Each number is 128 + 32 x the weight over its row's rms, rounded and kept within 0 to 255. Layers, rows and columns count from 0. Numbers have three digits each. The size before them is the row's rms in percent of the matrix's.

# layer 10 MLP up, 512x256, rms 0.152, rows 266-374, columns 128-255
097:129168094092079166093178145091101089156172152158063129155110129096127134116101147122107131151130089145155093147081092124213124161132171149093105123108126129172148156145137166085082158143139125180143110127087105117146123142113135095138084157109193176165094153140106138026112150121150118126118142132142047108100163138101090077189112140086144095097166121143118125111171059117193122150059
109:120107124139208049128175108116138057110159054102108098137105173136123134133095132042170127134038069168111079152156124130160121196192166069048120144115150147144161103116127132113121142137097149089070112168134085082101126132155063168116185103145148124142100079141133139126114097162111138134176085129140119063114167102119148110149178149094150142133153119184140134133178169149189184150114
099:126091151111054118125128022124110126174132163172140154126107121139149144175138146157151243164138053127092133144132081161132132099157131146186088136139097112119108121149132115104095096081109151144108122180153168151119168107161096122172143118116079112136123153137140056143117189086130131058131169110142162145112132150127126056129091179137143107081124169173140182137147204204102116121127
107:167133096100122203104150143152137178102078119111149080170180131103120136118143186144114097100118094174134076109119167163081118185081128135083146153193086187084150143086162131160164134144121092123101128124104134098081124126149140123158114152148099137107121140090142105117181161175093150136145126196107172124169132144132080142144192160068072120139038166153212130119109158084129141129142
102:061089159103163116140080136164081082127131103121114116000075117144150178097116109158168063105150135132119115155103108164158142114148129186126178131074122092151124065193107130069150120148098147201149121199154062155165188111171109108169101113146120086137166156133103081131143113115167094069163203151085099113170105111136074121083109150102141108139174170134136108141103075082140087130124
104:206125171139113135159079148137112124153083132159112107093123164101155116123120147073070152215101105112173121098080164153125154086094145119149124142200144210160135147150130106181122139106209149085129152113123158082140091137128134124135169150139109114142135142130161151129053100134113104094166141131112133117090098137137139082054131164113099122184199094146087132074160097131124102093115
104:110081143135173133055146097174091157142135107114080145125075098132087150142165074152133000174163124080040130129152079144147132144125158132118156102138117152082189102150120134108163102097117123132130139170110097113121168139160145091158108133130139102077190156138143079157111148168167128118134128101065191137147122170106075048093107132126114081099127140064174142083122107051102183147131
103:090151104105155136131112131135119092148119141097113111175115073167141179153136092106127099162119137129156134165147133094116135180148183173141133102084106071121110124185107117177174169063081111133130095124139135111117116053079120149125138155157172077139098128114160168128122178143132134132090120126145084114146168105128187145164103140033146105138142077144150077144115106132148122102116
103:158139120161094154114128113131146149097129159127157150131161147153109175128147092119142135165188103122164106108141128080115085094136156134102155112120171146143177105134144114113072097151131099148087070155182181155129083183086163124111137138136111085123143159136113151092142174105194144120170150080135132112120081111016110166145153120089116178079137102116102149054054122128116151168146
098:204121126138156155142107144117074168108115112161108187106152066113122161135140155113127127162149146116072141136240104172122187135163174138117153144129112084142094126105154101126092179149087111115137097089158110185187132090162158102128115123144154113067136186152120161158137163097114150106103138116131166056109163134167115167129129196171075111115182218145131135108140101105133136098138
093:151159119143141123131090132159129139105111143181169200127106130067127098111121108173118130063101144168092076156098136068140079131137107087115147155100124213083169145121110138134121142149197103091170158115044123111079127099168165131118112134115092130130117121094133155082143126155060145122095151133147094136091110135145173097125098076146119123144124148128127110160112071126145163139158
093:119141152125149146091149163120119146112141097153190121144172084060126163151128126070109106081093191153068143112134202114151127173125105143077107142177100054125098093208145127139122096137107147115144115124087110164167135177141150061136164119083119143133129083117081114244171165120103164128046203155137150186150128081152110096151148120168136122112134145149093119132108154157127093136130
108:128162162141159126145136130110088143091114120071121119182145133106090096114160174115096134130178159132128123081161086102084134096120098113151154214062138154203100079105171153103150098199138077092114095072115062157162124143186115118097128138099163124149152119140126065110140131081104105149130133166151153116153090089094136109124067099140144159101103090153123049152140244114115129152135
092:059145139139118160143127093196174172100088122168126105142125099092167121150140153131052127128100113109123095168195124156130070160084123146193184194126113129132133098138159186122079145168123100163100134185158131110155097088122115139081167164218086096097138098150149147130131127105139102139156124121086151143133182185087142162108126132145139139157080131138182131171106081092133136116109
094:127154128127109156146074153132112100120129101169043157088067120133106114108121140129146099109124140105123159092137184068101123136110150136133122134166131135185132118166120130166154144179133162142091171019168112094150115095154161016164169085155165088134146056102124149094119165170180153133137092165130129137072116098068120089148112165140121149128141074107160119104123142083037052158104
112:185105081106106157171108126103153197057116091115126065090150151160121092133113090072129124104100126092117074104131087088137118156099085117159136104099200120115148159117101120111126129161143111072155118083086112134194178099135127119076128096122094133203127085146132179145140160152150131170124197131213106121111139082139120165146129127159130202148114136129126133086167086082199123121122
107:131180083096121090144072143144114106163071099155116164070139141172152157089146058155134134133188127160181182176140167171175101164147118128128132158061080122102144082144139149110132146107158071112144102151114182111172126108089100172141099079119172151166184171130161144055149116133112150188114073136099096129076127133113113158149203151130140137119074111077133150116134082135210165136139
100:136150095167151159132116151113140108101116153187127142144080138131127096146166092078090100088105100137162175152082146130112129153110161130138153187129078128131161131135141212203146110142172098123103125193083156107169109184131103134161150199141114204118121148148156104107110051158113150186138090105109150162199125131160171102155152184148170153158150141155183118167143133137136112139098
108:109112156144097185102080124178154060148079085119193118157104072141125140174092092089101157121124183176157174117131142144133125079132142088136130183080098128113134133142102124089161150180124133146084131123143151157121133136127160111131130165137132049107159099153070124090111149153117131040153102105142118198118141122127163130080144133157159154137152133137074066069151101185179106186134
100:154115129074151121171118138099170096145160113091149178145126122200146137119202153111109136110199153137103145107142075174114155117174063157112105091154121149187138195137078152112117127140145138127108162143150060133120142113100135159098119104194136151148133170140120167119122155122153125153112089111111159105166099125118140105112156116136193145159177088153111139106063067082132094120134
095:111115055143133135145103164132114047152083122114177089117122103119117038129130131154124136109114139100165128161078157162181189109106103188106104121147099110127074087149110152119158194175155133068116098159159122122177173149130121127150098129064136121148071071204133068104103167114126097091164135132122150119101125180143090082159108116158133082077136155146146162140127126145101027094134
088:053133108115132094116140162128160158186138149209077151162094129122124162156121126146123175079133101173126110107108121077144122181123154166113150145123110137089127112151067183084155133166210105153129135107114157109119152129105192177155111137152074164134129158146081081122127151135198093188086184161117127118137108132126119108178123090112106142184103132167140120141123109162154106120182
094:124096173128128086113116082138103164121145113139142117101158126169140115064122058069167127193084123149155162117081095174185090127083073155142108123148109150119121111173109070153085103135113134090112149148132076134114125176105059180171171061135105142067135110145136164114096125131125039116148189105156091114117168135137185112107055110122121192158110159107114095154127174101085140148180
091:140198154137109163133111138113111085093128127104174138158125132131126109155156101124153167061102110056039126097174119143060138105131172173125102111175136106130131095058115191167145139156123178161167092084075138223153168094114155163041117129184147145100114176129118100127160132110163164140153097123163146102126148155098154128166104078139172119130133184139140189095122085097150178158131
110:130091180157154139106124151071112109140208168146150099104121092136112153125126088132114150148123127092102124121090112051095189161142091156139179111153075162060104118170174118078085119079130134129149114086112142103176141127126182093147101059122136145170123148074180135105075135161157154157115162132133177165122141157094140062105115133156150135165147103172107125111159087162121098144111
102:110112100094091124110057114089103067148126073168132094132152135188106173157166111098115144085125119165144162084094134109134151148112097115138174119133169120123130113144117100020108125145181093176097104139156140110105127145134159138126122111193060146098101133136153167116155189112183085084126105168166129155144127158162147041123177138148114126138150194154140083159167134128162128107136
102:108146090165136151130114161113132112119102137125119102186207120084110131145102143146132122075108104101169143092131153095186130125113099193155151111142145130096106180189133130097098116132125159094157123113145154155053141180143117125168206099107107094133125134140129090155185123089072148137146169131111133091109094124151157125125106082108149150179168132099149118054105121140125152128138
100:108229098097126076054140154155110124145109095145123077191103116117142137171123076108157107164092156140229099176135079156099140154114123144140191102136143056156114169157127175089127172100138105085119084146043128136131115076132141100092187131156114068127136161091109106116106147134098126163065142180170146183152113145146123075153192172104141135172160147115149101116081055157155113115130
093:113114077148147128102131116165066137136081129116165127118098132101126159124090193181132082090145096156162076132067117124115159190074156157137095132161120136146122149143129162128127124114100123133075124107093088143122135139146069120136102150127175055120123180142160160146140154121136148168091120105132130141142147122152179152101190122121139152125140114117099110148067139067163190124177
092:086144130149126123152121137145182133110148075133187074110163177153137156142046140131133073094156131122176157187115138117122134120137174133195131175120145121145093096211156096121096161073141073087100120123108122136035189160162113145147139136068146155104130098110118107125075181123126073116101145174099167146130196188176078137106108094151135146131116099104096153134141063170043093132143
097:107111156145126104128177103117136153163152113179154123132153142146129129106115084153144159140157121102117133164133114109114133135119118155167140072147120115197117147135187162115145127085106151204136146147099117168166105178106074144200129148120089100039139113136210157177067107069100103115191122081194142192189073171087122118124177188149141125147136136100104148137109123092095098143073
105:155063083141069147175133132151134114132128160117097120090113120089177132078171063155114145063110116107099155129142156114118110104175134080234157160108077073140142116128120170121121108083175114066110121134140100133112147133160135176148089147077121101132136143133108119161181142170134097121150137107148079154145120022151115154127116098069151134146143105106122202147097148158155121118119
099:108140106064120156135168150094067118102146152161095150179132163148146116101131164113190101134111148081147112125100123144131133169119123123130119099113141156189134123132104112167177144171080142146070160123117144199118129100123077140144142079150156122141145168137152114133088122186155079151140113138140163137116107088084126089138141120087146139134098133134173127110063113095173207174188
102:047108062139145150133134078157101132118140090117120146143142084139124173151054158097131080103137129122143140108149104133110167142095134164161178080113105124122211189198135121137137134073094122158135123095140106162145168141124136186158118076133107135055170119142111091184167104148178064143152099147172122145097167088180138178099119100166115216121160158149141133152160190151114112123230
101:132086137152134087100145074114099102105136147138107167133116132127108127155154148170142114124135097081159136085149123100174126122055172083140169107139177157126135145165153129189128091093174099090095160121149114108100109094149171151138195121132120135141114136151111104103128110087137142121132089115123134115148091071062145116109160102132158152103141096081107123193090169160070153133124
106:092098117127135087126116088175110179175049144054153120093100137131158150093134143110116122102161128128093120157118128072130196105103128125133109125176137150099135161122096149055113133135122148130105055078190080139129119120152113126214126152162138140133155136076147079184159154132136144119094144113090158082154113125149171183133141139145120084130130096154105082101076080156103114101108
106:075147139026087099163117179169137129123067134145196075111128182139139140115122126148086137111155156081078126122168119127044170081094129106179158123107180148160127131157163131103091175121139130136131124137158107137108058150093111129148083086147058096132049119180101095123094078087130099197116161129118128117091084115120114124055129152164129186072156183106083104122119137080107140208161
106:128140100136086164159157147125121139086172105144092084126110118160057084148161128168146071127156093179037149118091129117077126122063127123160133079086177099160117139129067068084179098159160087128135074117136198111105108129149125071079147105127160100155121147095200139151131122155054115126141124139129078098174119128142167164135128137102172132099180103149132104160144178081134168124151
097:156164150144063080138103126159129199153169124066155154147077198161115146152120098154143089135088149118121145055092127152149135132160147091123077076144126149118118112179153143158078087151081051138138114147127126168156159111136115096155107165153111137088108088061129124140125109101090119163127101154135166102118117102133063121150156134126124127159072142142087169135067135128141133135162
083:168116146128139126120152166108078152138125114093097109136157127100125129109089106083137098109150139114056167179133190194117130149095182160170100153122155124078124099163130104115094113131131098158105126082089111116181113161112088124121134132113156216076125163151101123190147204125152128129117107107095132121126152159136192207137095155138157154110154152164189132119114169140120108123130
100:124106129167129137174126113115177119115188105120136130176128144129170122132183097098105172077186112204161160076062116101198107156109143129103142124156119101127173146094130103132141174135099130162135172095097143083119174114106148168108132134193152126150126101118129147120114135182108099148117090120206134192084112172114124122147079078091140134081053086083155091170099124122169135141120
105:145191185092115195094176167136127075152141178160121118108156120160137106070142173080098180116127186074117109095108103122102109114164180083086110106113165116097127144131168143083126133132072134176071166071120131108119173119128138056068124078127125126138155086103101106126081054124125134100142122156174105128123105145103161137124117129170122136141117133076166137151090079150149111136141
098:154073098121097127176126120091078115148115144229113158168049072061138094167148113081134130157155178091124160144103112158143119056165149163129128136157079175134136150103125084211108161135131151169126176172074072087120105187185085153144104102150103102144130104119079101148138133111189113135084148101105130155135105039162089133125126143109137099102075121094173170145116132168119105130103
090:114094054130166093134126119140116117070077163139167150135088130134067173122101096149129134148138130074137130110185118131123133128099168135107131149178141131084127151193134108134179117131171115139121189123134109123151153122108115109097129140126138107125097112078167126176162102179136133167116063132101129144126080123117148081120137140091033164163104051130144128096112105087190188066079
108:158123105113106183159058178143109104145189049108179113134115162120074119154185082147154083166158125083131146149137100082174102107091137150120152108131101167103162123123091174063147164076142083099112153113172105159113134182060129135126121139112167133126150087075183151101111161133120084125135108113096136107100167102157152101167155207148137117122113050174150097127139117135133154113136
098:116108131128195129128115085092186106134188133140134135146040109109149170181140101142104102114101110046131140101096107162138141159180162100150168084123132255106165118137159053135100096190130154119167193127132089113117071177134128127122129098152104124137082119123122132107129090112111211098106064174132138131100111139165134147117074122078101148075087136115131117090136132104194159084137
109:149131121117131171114152132147065041177067123097145081139144150115138157141121141177164158177144131115099073150076123141155207131141107123159116122119102143104115117155180139101134044093109131072119110174175079097113147146139119156136188159105122108130057107179092121178143161122152132142092109128086102131148147150118034117145162131116181120162162116086143134130117129157146188124134
100:109157097104084124167151096154178117176165166143151115160128113114096144128164135152133154140110150114141154074094132118121114134089110073133093156186137089149114123153136053119153160154123133112111167137095165120103156187184110139144195136171153102126068169120167188173148101152143093081193155135157103153129095152120102151151138113101109129104120154145129187164154106114125094105108
099:128136085092123152117110087189099099123133161141138157109082097136109193166131058121136132070164157103084123108112180180146074113106069162175101095115114085107151159156173099158094119140240085096080079200123114105126143137126147143119183033080060153159122140136150119168121177105134113151131068133136156150117146137135133105124085108120113107150127136151097141159117107138118133121150
106:090209132153138130124147129137098155091131118131140131094132126126131150142088119160064144113152157141182115147139132168139137119074109137150236150133129109080151098158110153092145111106147141103124089138136189134117168122126111167136118165024199150147125209036114086117115136139180123124156051123141137168195125130137155112112131077131141112112132104084131101067149129156158132128124
105:128154192148147148056119084078122112121111073149174180156160112086137142080142082110125202157114085145149075131124102101121109110069171187132103129110182098070092152138057176086130082144108134148077160122099107129150095101119181142124123103139135113089129131090135136145094178092137123092136169211123131099069106096129118148061142142098119146130137090167098151072109139103136106127110
100:163164138094117165156089119127102121194156143102113109106138131144144144113122171162154150105032175079168100129098188112147150127143163068150094143118137144142128090117150153101161100120144098146147147130143133144114130127086086141088119161128134121082112134141122180095151122127097222095074099120152093082151087120097125198121120120123108154116077101116116173135160111104126126152116
096:147122106137148140130182157158129087118143113173180111130169153177189132134077138082151105151139143163141141133173123098107095133159123149143144145128130156130150147135166157092102108113176178122123127115081158080114115072105135139132128180094145168177131096094105105106130168144100152089125077116154144091147164190135188132144137109086116111141094093159119096073141154145156128149115
102:166137112160102124065096169101148197050178126096193114096109133173066135094089085161140121153129125147193108108100126147155073088156123141165118176148196171139140188072089162128151184135133106096141177040140090133133136114144107138076120157150099128201108135135148152148175095073141126121089122116126045104134114110098170120105147150195156115154141120140124119146126101179185091136074
096:140136173114092150137081146109140185105164053123119172056112123126180109136172161175104102130108131128138096141143119135148122157175089142113150144127110122139132168111102146149149117115074132133139095133080081146187179170111143178118125164071105100104084143076164088111146205126119176080159111123105079097119081109124132118157097070082070105190144148054190112079146139119171162138124
108:097140134129167148085113076145092150120152156056080106142100126124058106137134116156127123081116095100148123111098157064149193119087096203075110160085095170116119138134148145124130140149117118077141049131158129112110131184123133136069173068173171119108133144165140097109141133115153134107146139174143109080129114125144113160067128123160140101104144148115144120061111158088173123166123
105:158130129127131136114116087153157110191126160148073137132104121106114198156134124107147090163148115141080121154120105127217136084142069126145122139134152130122137171106161104092095129128153077142140111128073100132101132121130167132159155123148139040131172097084117125153117141095077092113086149135169152061124138174127132144153197150040161169116113157123078086110099110132094126023096
100:108135140076124146080211159142092146160139173163125138162119147179153123092143123114127153132146113094160142118131140165160074097185141127105098173100099059173124095222096102128142120120115064131138121154231089108113147156156161165143107137069131131116101139122106136110136129133125158103107166113097091026151146075120164123125101161130121138111173115143123116146097181150182085139127
101:171082137152056096064126172143113081056131115171112155131122124150127084135101129168147113138114167120140111138130118119148140114107078130118165012175079159120125165079135117160176168137083138122144099143147100186100166146105159126122141135128090147122138144148106076142076151103082107162130161126182123137181063140110160105124160169144112156099092144129141194063118155107186080145114
103:152098066148159146104150128175144101129093159109105130126156092129155163099149121106111093109119098119203088106143161177092135182125144108171144141067115174121179091131127098109112196087097109109163112133124165119128162100112109142144055115103197189123192179143144139143152081107088125114159089106122146128063149121131109141066139110130099128129085134126155181063053129096120118124155
100:113135115133161127158127141142122149094161060102149182107130121145101157095174152096089079195096156135097123085149154131136173126127125124115123147156164140170143163089117162150127169092082158104139056171065096089095110115140107153160177104101119112111163113094177126156119088072162138129084100082095081133147144099100096163165123122106082113167127109112114114113093151116119129094142
109:100166108121155086106154106131131100179065057157121097116156071128145070133080190200144092101085096163175109031169138103136125158159169093106132104145093103120118140145178174131146172139108121060026148133146106104140123144102152135138176140109176128106149161124112106086116158076140130111148142099100074166120178081190140147146139142155119105160148114136125174163145113131103114145095
101:151121132121116123125150076182130100116141135048150144133087117075158195116181101141144145148097165199160139147104157125086153089086112156118122087124178148115126128142127166116146138133137123101078184086104094143158154127127117137120090168156105117131183141162073094162143106110120134118155159109132169126164153128141134136060143163096130102092122138199180128167084122134182111111110
107:152106112127089161103115122146162107183085172140121105128129172122116147156149153184113160179081089107142125161100080167138124133093116126163087156131151103152233133122197181122138155166049105149084149132132121078130164109155120082074153076082083123173097112166175105107113114098155153100126112151105160093122132138184165102131160147166171136108206126183157202165115084154141105212169
101:122094110143124106126076123088089125114105130108135176119074169062086113083094105110161156205191131111163134054136126074064110168108096169146118093152131134111080152167147136135087148100126135029123115160136133175110143124072156095136097124105132110120110128151154112117127112116172130128137038158179073102112127075189096137099150139086135151209131115154082139127113169140133097141053
102:129119160087135086105125150168150123134087091156126135153128060143053096143079139128131087101093132095171118095135162125115117146130196090089125118051088121126086160086069135082113151173088122128160096113100112164131143126173070161140105091081128078132063119097167108119145105144109148185149136099159174124164105111136110102118205145156115108134169075113160111118165100147134170136099
100:146081169135186100153113138079178155142100241122121109135114130113126142163132149141117119170200114096075076107117125164121153148122120142139095194041065127154111096124080138178111102104149105100165081119107132188162164168124114145149089059111138120152125123083112083127100124109107121128184168125095044157174112059120080152110135119152105165095067112166141136130052119186122122056113
105:150189194171117130133063131170118137125148100147128124151158080168113111129151126117074189161096112107180144107130132125114112091100061173114083105129121137093159121106088159157147137175176139150126166120093077123175091074047149195100151120111164127131095129100067138145091159084138127152127167176115105133134095133150176148116174088154103151122110143086090169151154138083154084074115
097:218126114132155091158075143099116109133169208128093069175150131148175088083103132145116112143075183051158187118145162115156116092161182117119138113126105127105151082167139127117126124148144152109122186114153155176112196098141099124163160101115153132126119157131129088154123127134109129110142138140149163103130108168141192117127125126102127122102120109042116099102168134142136094127138
100:119192107138180151137076134115084094133143067121143135185150193123111126146212149110144096094095064171122136061121162112136181123107192178116150113136117161147110104075172134170135143142114149136134108143122132112152135174101091123071065141181116174040111135094159130108133116078103137109121130161173118150124096126105139146106107157157135124081109173183119152120088109108120146156135
105:131209159157071117126145170173121094162148144159112060165109093140132084166106121114104086086053143146176082184100143183126121177163162091186078097118131121127073072222156110075131144118124213135155147134145082124115154152162153104106076091128108193109125134162098111102092143106174090129184120127130098165114127117134137166068141141145126124112149179093092079096171059106109140128148
101:115099170140181135086128110136122115120148145133125128110108135171128162098153089145124155157145161130114176179202110151090163082113162104130137137166067094181198137153237176163020116143155141208143095095077092169149147122129087161139123184154167120107156164159192125162120178123148176075151130105168094124148094135060135149129116137168060116159198142131132157166106133132113122112123
093:116083130130170131114125036121118134139120160145073137143155172158143198101138119153109127127102184133082130094137101081088120143129121102117073116112160167119074129064127094147068110085192132119102133119133179063120139125150132142147154113108093177073154111163122169074138138141121119105081113161129162134092103132135112082138074090127127127124135131114150095101163146144159076120117
105:139088184159132106141100095114089098138124107167159095130145118160131090120103172178180126100092111130128133182123102124114172122097154151090171158078142152143138147121078089211072111098135140095103134104075170097098147129129163135100115113090204124051128109170089117109113050110133139144151097154103157129189177138112134137165069142088162196172068116103175158168078158149156111107124
094:063139125185128176098158128137111151090095136135136127103138177140135121127104171148166113086055139087094113117112112149095141136169149132155165110131113115088069097119108050172138150115120146153074106110111167129151115167145125134119130192138072131175129190164160166090158159075135070115090147147125095092100122071127184115163146132133082154127165148174127128108184135132161202188108
096:141087128134131130148118112062136122101155069134181145143204112080114096123109126151144127125143133107132120099137184114170119137120106115146104119134082180112135125079126187182209138146044078196112099099143126124144142149099132152135111141131130115115116139186094193168144146121182156159084151139105181096115112088091064191138182130130088112145164103149139137113143114110131081195141
101:109119085144119165123110164087116181104115135109113153161180056107064112127118179138104176125138139079137116183160135147112081163117175100113068100112152162189106104162127154148139102167116131103090046123119173083115119105115134156109144195113128094189131203115144117118139127076115112171098136143118215145135144147121159110025142124151115047171119171114137108137104108144113131104097
096:119139146146071095086102105104178152115147121128096113128086133144132050103142095129155155201153127093145108135191147130091132116167090128132178082123125173112218160146189133072049075171076116079131091123132146143155138061117122112126169090129090145165131121107113167169206087103158186115126137078123159133158094163165097116156132132169159142145119116103144137125071103155100131092202
102:109172170163147143174123151132142164092141107098151125171098141112120138098092147168105162127179082142189130114087203138150014090111138154142127134095165148071080127149062117134119122094173131094132106081141104152131109181110126129185157113143165134112152173132175124088123078143131148120115114144164054139120126153182162136198113146124079032154126101097132131093081110070161156146131
105:079162094170114129113181082181170071106099153148133192146131168095139165141142098134128193127109155097119129125105072126120119126105090145151161128129167077140118105109102133147162158166115150131121127116115058141142111106118185190077144068111136056154148144091160108172118124154189075155146109155098089162134101111121194095124108123185103132132133107055178131168097115099098181130143
094:152155143178097131207122075046134119117188109106105127079190146165105106189126133140154132118137090137117154106153106161088115187072157104169198153116122045109182098106128199095154114156112126128127122156164133073096112119108159134164118119138142152137072144103095140134074180129087140131092139150077131117123090144123141111182148106102119093122134114126138089057094215101109145185116
094:097207100092154133121160127166141064127103116119185135077113148073077101060143112137139131156150143068125144102195102160105096140118073116097093098146090157088112122111127157154143136154158106110103081121111123120097143158143139050124129129159103125143154143111107042170156148194125119088073198164152100123084114110134134129084165125163139076130177133212186166104133077146117142104091
094:113068135143135100132131125117109110117141103100123141101056104063123097125128148169162135149084129130142158100160094131129083114143142159134179164060135164160126168102169115105168159144134153129186154114173110194120113064161099154134080150144087182120133154173129152118125124151092219096128061047141065087109098103115145114176157135114139099175104090123185152111215129058150115101150
098:075205140139152188133124147140120149133189166139151131127144142121111115162150137151092105152104098178082123077126156094123142117102110105100143154130116093102131193091154069131167165120124117114166081147106202134089099109113121116179163108117134106094086111103130161081128131150125150125069137101090127119118163084171134108085110137172106078096129116128070101125151106084119123116083
105:202131115132077123035095180164103097094136125120084122161138114172127112173117157133132079122178131125128163138136090177094098126127114102204150106077131091137077108155149096122137116107149142117092072147165125152136153083084196142112125137106086175084105118122161116145097163128146146118103126153181112085110120124106132119133148101086039118112046130055129138102132141101113163108145
100:098094076183096075142138146172147179107151116122166114140125162105091124103130111073098121152113170208064116144135096130066106209120038134082099175143168093121058105163084139155147150169073066081142131062147101122106167094133062096129130116135133110145106133109166112126113135165149134157145149137098133178212154115089135182110095156151123143104127142091092129156117125140115124139129
099:084121126139127148137129082112111112150102096106064160116134071129125082135124126138141129080149142143101103131078148168117139153136070121176136083089066140116112133120115179116111130089088128146145164125158088191120165125171123167105068135145117114139119111140166090181141122154127120087111158138142126122244064126174123075109132176140173138122112169157095150160134145152140137103136
094:162085167155071167149080124132233132123171169153099095172116144096125106137130129080117142168049175070113069136089077155180164127128130125139145131141190119125189091066137100117151160110145126078077178085094148109142118091117109160118114132162109122158088105163087143211068186163161180152078115147114111130095135132150140097169119117167124161105122159116101049128094153116139133135154
095:099172119076158084169157110144120117122161115123100121137119105151131144112121110143123114111184141211078124189105174166119128142148137175137134122136147159123170119082103163126081098161131067126158095109117036174075076181119116164119150077150103201143102071108171122149133096055193088086174144060084137158096108125114109127117100165160143082065160098127154113153070157170108119099135
102:121158101117208133133104121117116129108122089126114091103143075091154115159081203155141123095144085157155134136135112080108102142101106104075104122107113163129108193172140141118133095100082100159069115111150084147044093137130132133131124143071101095110167116190110138134051171123121140201119106123138109126118128182102104133092116117109175097116141185103106114120136041148117126117110
104:140055141101124158165144110103132082100144124115138123109090178108140224180109086169114096144154090081095154146136121112130150111104112129124125154161148092116090130111107150168127185149131103192127159096105122164095189156130182089152128137173102126151107122154103164045061084158110101119158135082143157157079157134058122134091123160157101062122181186117145107098148140120158158145182
089:106144170172125102129148131147178091172101183031127175081149132158086089162163194203070122099105134160147121118109144148128132084119150185136069052070135091148108097126139156122130112110148128078086148150146101100115155115163102088075104080130122127090144109115127128147108124126101106131151063105143169106142114175148159149171152156123168131141121168122125130126149174121150175093172
096:143048160150100136156161163182109126170106087136124114152139141151164094148151147094119203212134192158125155164128119151133097141159116126137157145126135096121113134100146135115132122121113116052122135160107111116069128148113161130169128154140101130115178167048149112137159154079102138133114114170114201147126099145125089116095174177174138107146089088164059147080144196131134112081173
102:107095129069110076175097152081079094112143138106125071188094071139107121150209062161121126180119146157147116179140118144138116130137161111154090088112120106185193167153116039177158164094130134142122079109144100146110200120162175132130143145173147080103139139120117105102104112125161112076161122119108054122111101124156157057099177096202129136123153148180144182168141080120088167109141
096:104126170070148113163128153144138108091116171139115121138070178136120164088118087170132158119135115123147113073106117081108145087121091149131137084178168147173145136106144217160067180127117143164157167135145059071171101118146134105105097125118088116118158164156126155172089120110165124135127103083130123151089140141145116132158055174091147071123132199144164052128160127109150106143160
095:065107155132167213154120132042128105173114068172136094124198123068094097106105131127111184107110137150155053124155150100112139121110105124132201130158119135111120091083151083141146148136109192070155089165112135158104136156115088115122179090114121106142111133128150094190134178070153088135142139146091129173130118171163128178122176107141121117137107136157147121118108145152115129183165
094:134115077129097207119121123141145087149111102137132103143104084140073119133088126156157133137122148076120126098127109089161089146161100138106153079144153114206230090130189138148119119185057120109165144108130079181072096075107143123167133176068123137124187120109127117150149096104095200141132116147128037159141170133134195105085156166199121128123146104098098179137151125083111134127146
099:135117075137097089093146058138120123120092118132140128152149095147107164126098138157072131209120127157109157194112125110071156114179106098074122108138193163108126076127077142170142130178149143124139130143110116125136124108141120117131175150059156119116134098153149099150116057033108062123165110101146117163134193133108107165109089176113142149149143193112168122118141128148179161106105
097:162096141130112108128080165161130124144085110160160030112130117128135135135096141138094140057133098072147160116150116156145136132105154157125076101129043109133139132119144144106149081128127132111139135092087168107133023182102118122149120099182125119089120144129106146039170079154137120097137136139118112113114123205074119206159157084153122069143147121087091094094097107195179149112129
099:128128132155118150189111102145113136147065196094100170171081137146119129124112083139096125156158098078139138143164113128119115104200123159057097133142068126157139114155165125147147104116079076191119133133098109115095114097101121097109112123122122119092155096167100184029123140128135210114162108111151133087130103172134131111100112160159082084151123164145152174137121067202143039166149
088:180101083154147073168175077066159158131163107124105139074140163141144157149097175148118111148111053158189091045110161084174161181111131162150193114137091160098160112099147096109080149119150109116142102129101110168113144070103163131121100087112134138105132135128099048145096144133122137093106099088103119180068129158113106098123131086129096167111099111141162161071109076073133083133140
100:082080109062177098159150135110144173096050072112168147108139155160130122140109118141122112193144105178128141121140105156137113095153101154129130117116077111143140152152073152200145124087147141126114125114084122150122141124091069094139172164143147185111116052111150093126096180097190146168125145109172136091159109099152141162129186110116138152137154118153124202085093112113161103186118
104:155091089139107115111118056152088137097100172105138140147131132120146161159129194150126121138164194095099104146132116100086121193145115135097147081140098091156072149147105103171105163158043180104123229104125140080148172099124162146092088183208091146138198130142138102211092111139135069161091120159173109140104125106115120059149147120148219102106162101143133119088130089110174173145161
107:048130102111121115171112095120147043128134123105169130174103168067127140089054186128109137144092074147136110125187118093161124130106133156151129153144131119134139104105149112138093109095063144145134094089072176131171076160146202082138099090129200147130145139151150104211115097095151134218064137134104108096114126122169120158118126081086160177152159127175085155107134104166151118136133
106:138161103141149106142171107140108141141139138154133059152151117153077100128158107136127199132169136055162112090093136184145142136108123158160090101134137074078107135068113121138111108076109129128177185129090174131140139142134122105113125105100091089100125121116127095101104114113139112114099146161074173125131128112070109159139153141103123039104152158151124172156141154160183139131122
113:154179100117048119132117163165174166108197089137116081150145089157116079138126085136111150185097143120101138107129063098188121063098120108141126081085137118125174090111142105129108097200118145103177146162143131109144115047187188163109149113152092109114123091167122103110107101127154099119106175098112163061139187130133089097074145125169116171134140119161163118182103169113154121195164
096:102172109176117162156164133128133123136141109083118134165127130113210134163089127142071136165105095131160136125117097130105106102185128145150170095173150168116131092144153094123193078129116149077087158148066084090112126140119146111117158146156138136187070094152127171102089123134098181186119101105102073127115125140110143102144078133116065157122159065108142122108151134146135168112112
108:115151170066121059160167104082149120131124102122148121131105099144141153135153140169118186116095157103081183126143137110131102063152133121109093125172125122104069172134144150090112096027119125094093123088075117120121134111144138127153135145100147121105076111099162105139106129082122117117084158115108100128124065083118187113111166154148169131113120105217150214192153103103151129075178
094:082112053136084174126114118129127078104170053158129142097105142124149123108095089164179122132165123153115151136117154143131137135141166163104131096145137123092093134168106133189091151066108095161178161125128067173123137125145133108124104136163103144105171209138102137162151172128168151171146073093105118165156146146176080156144073137149155082118140129157179129180115169137115127054132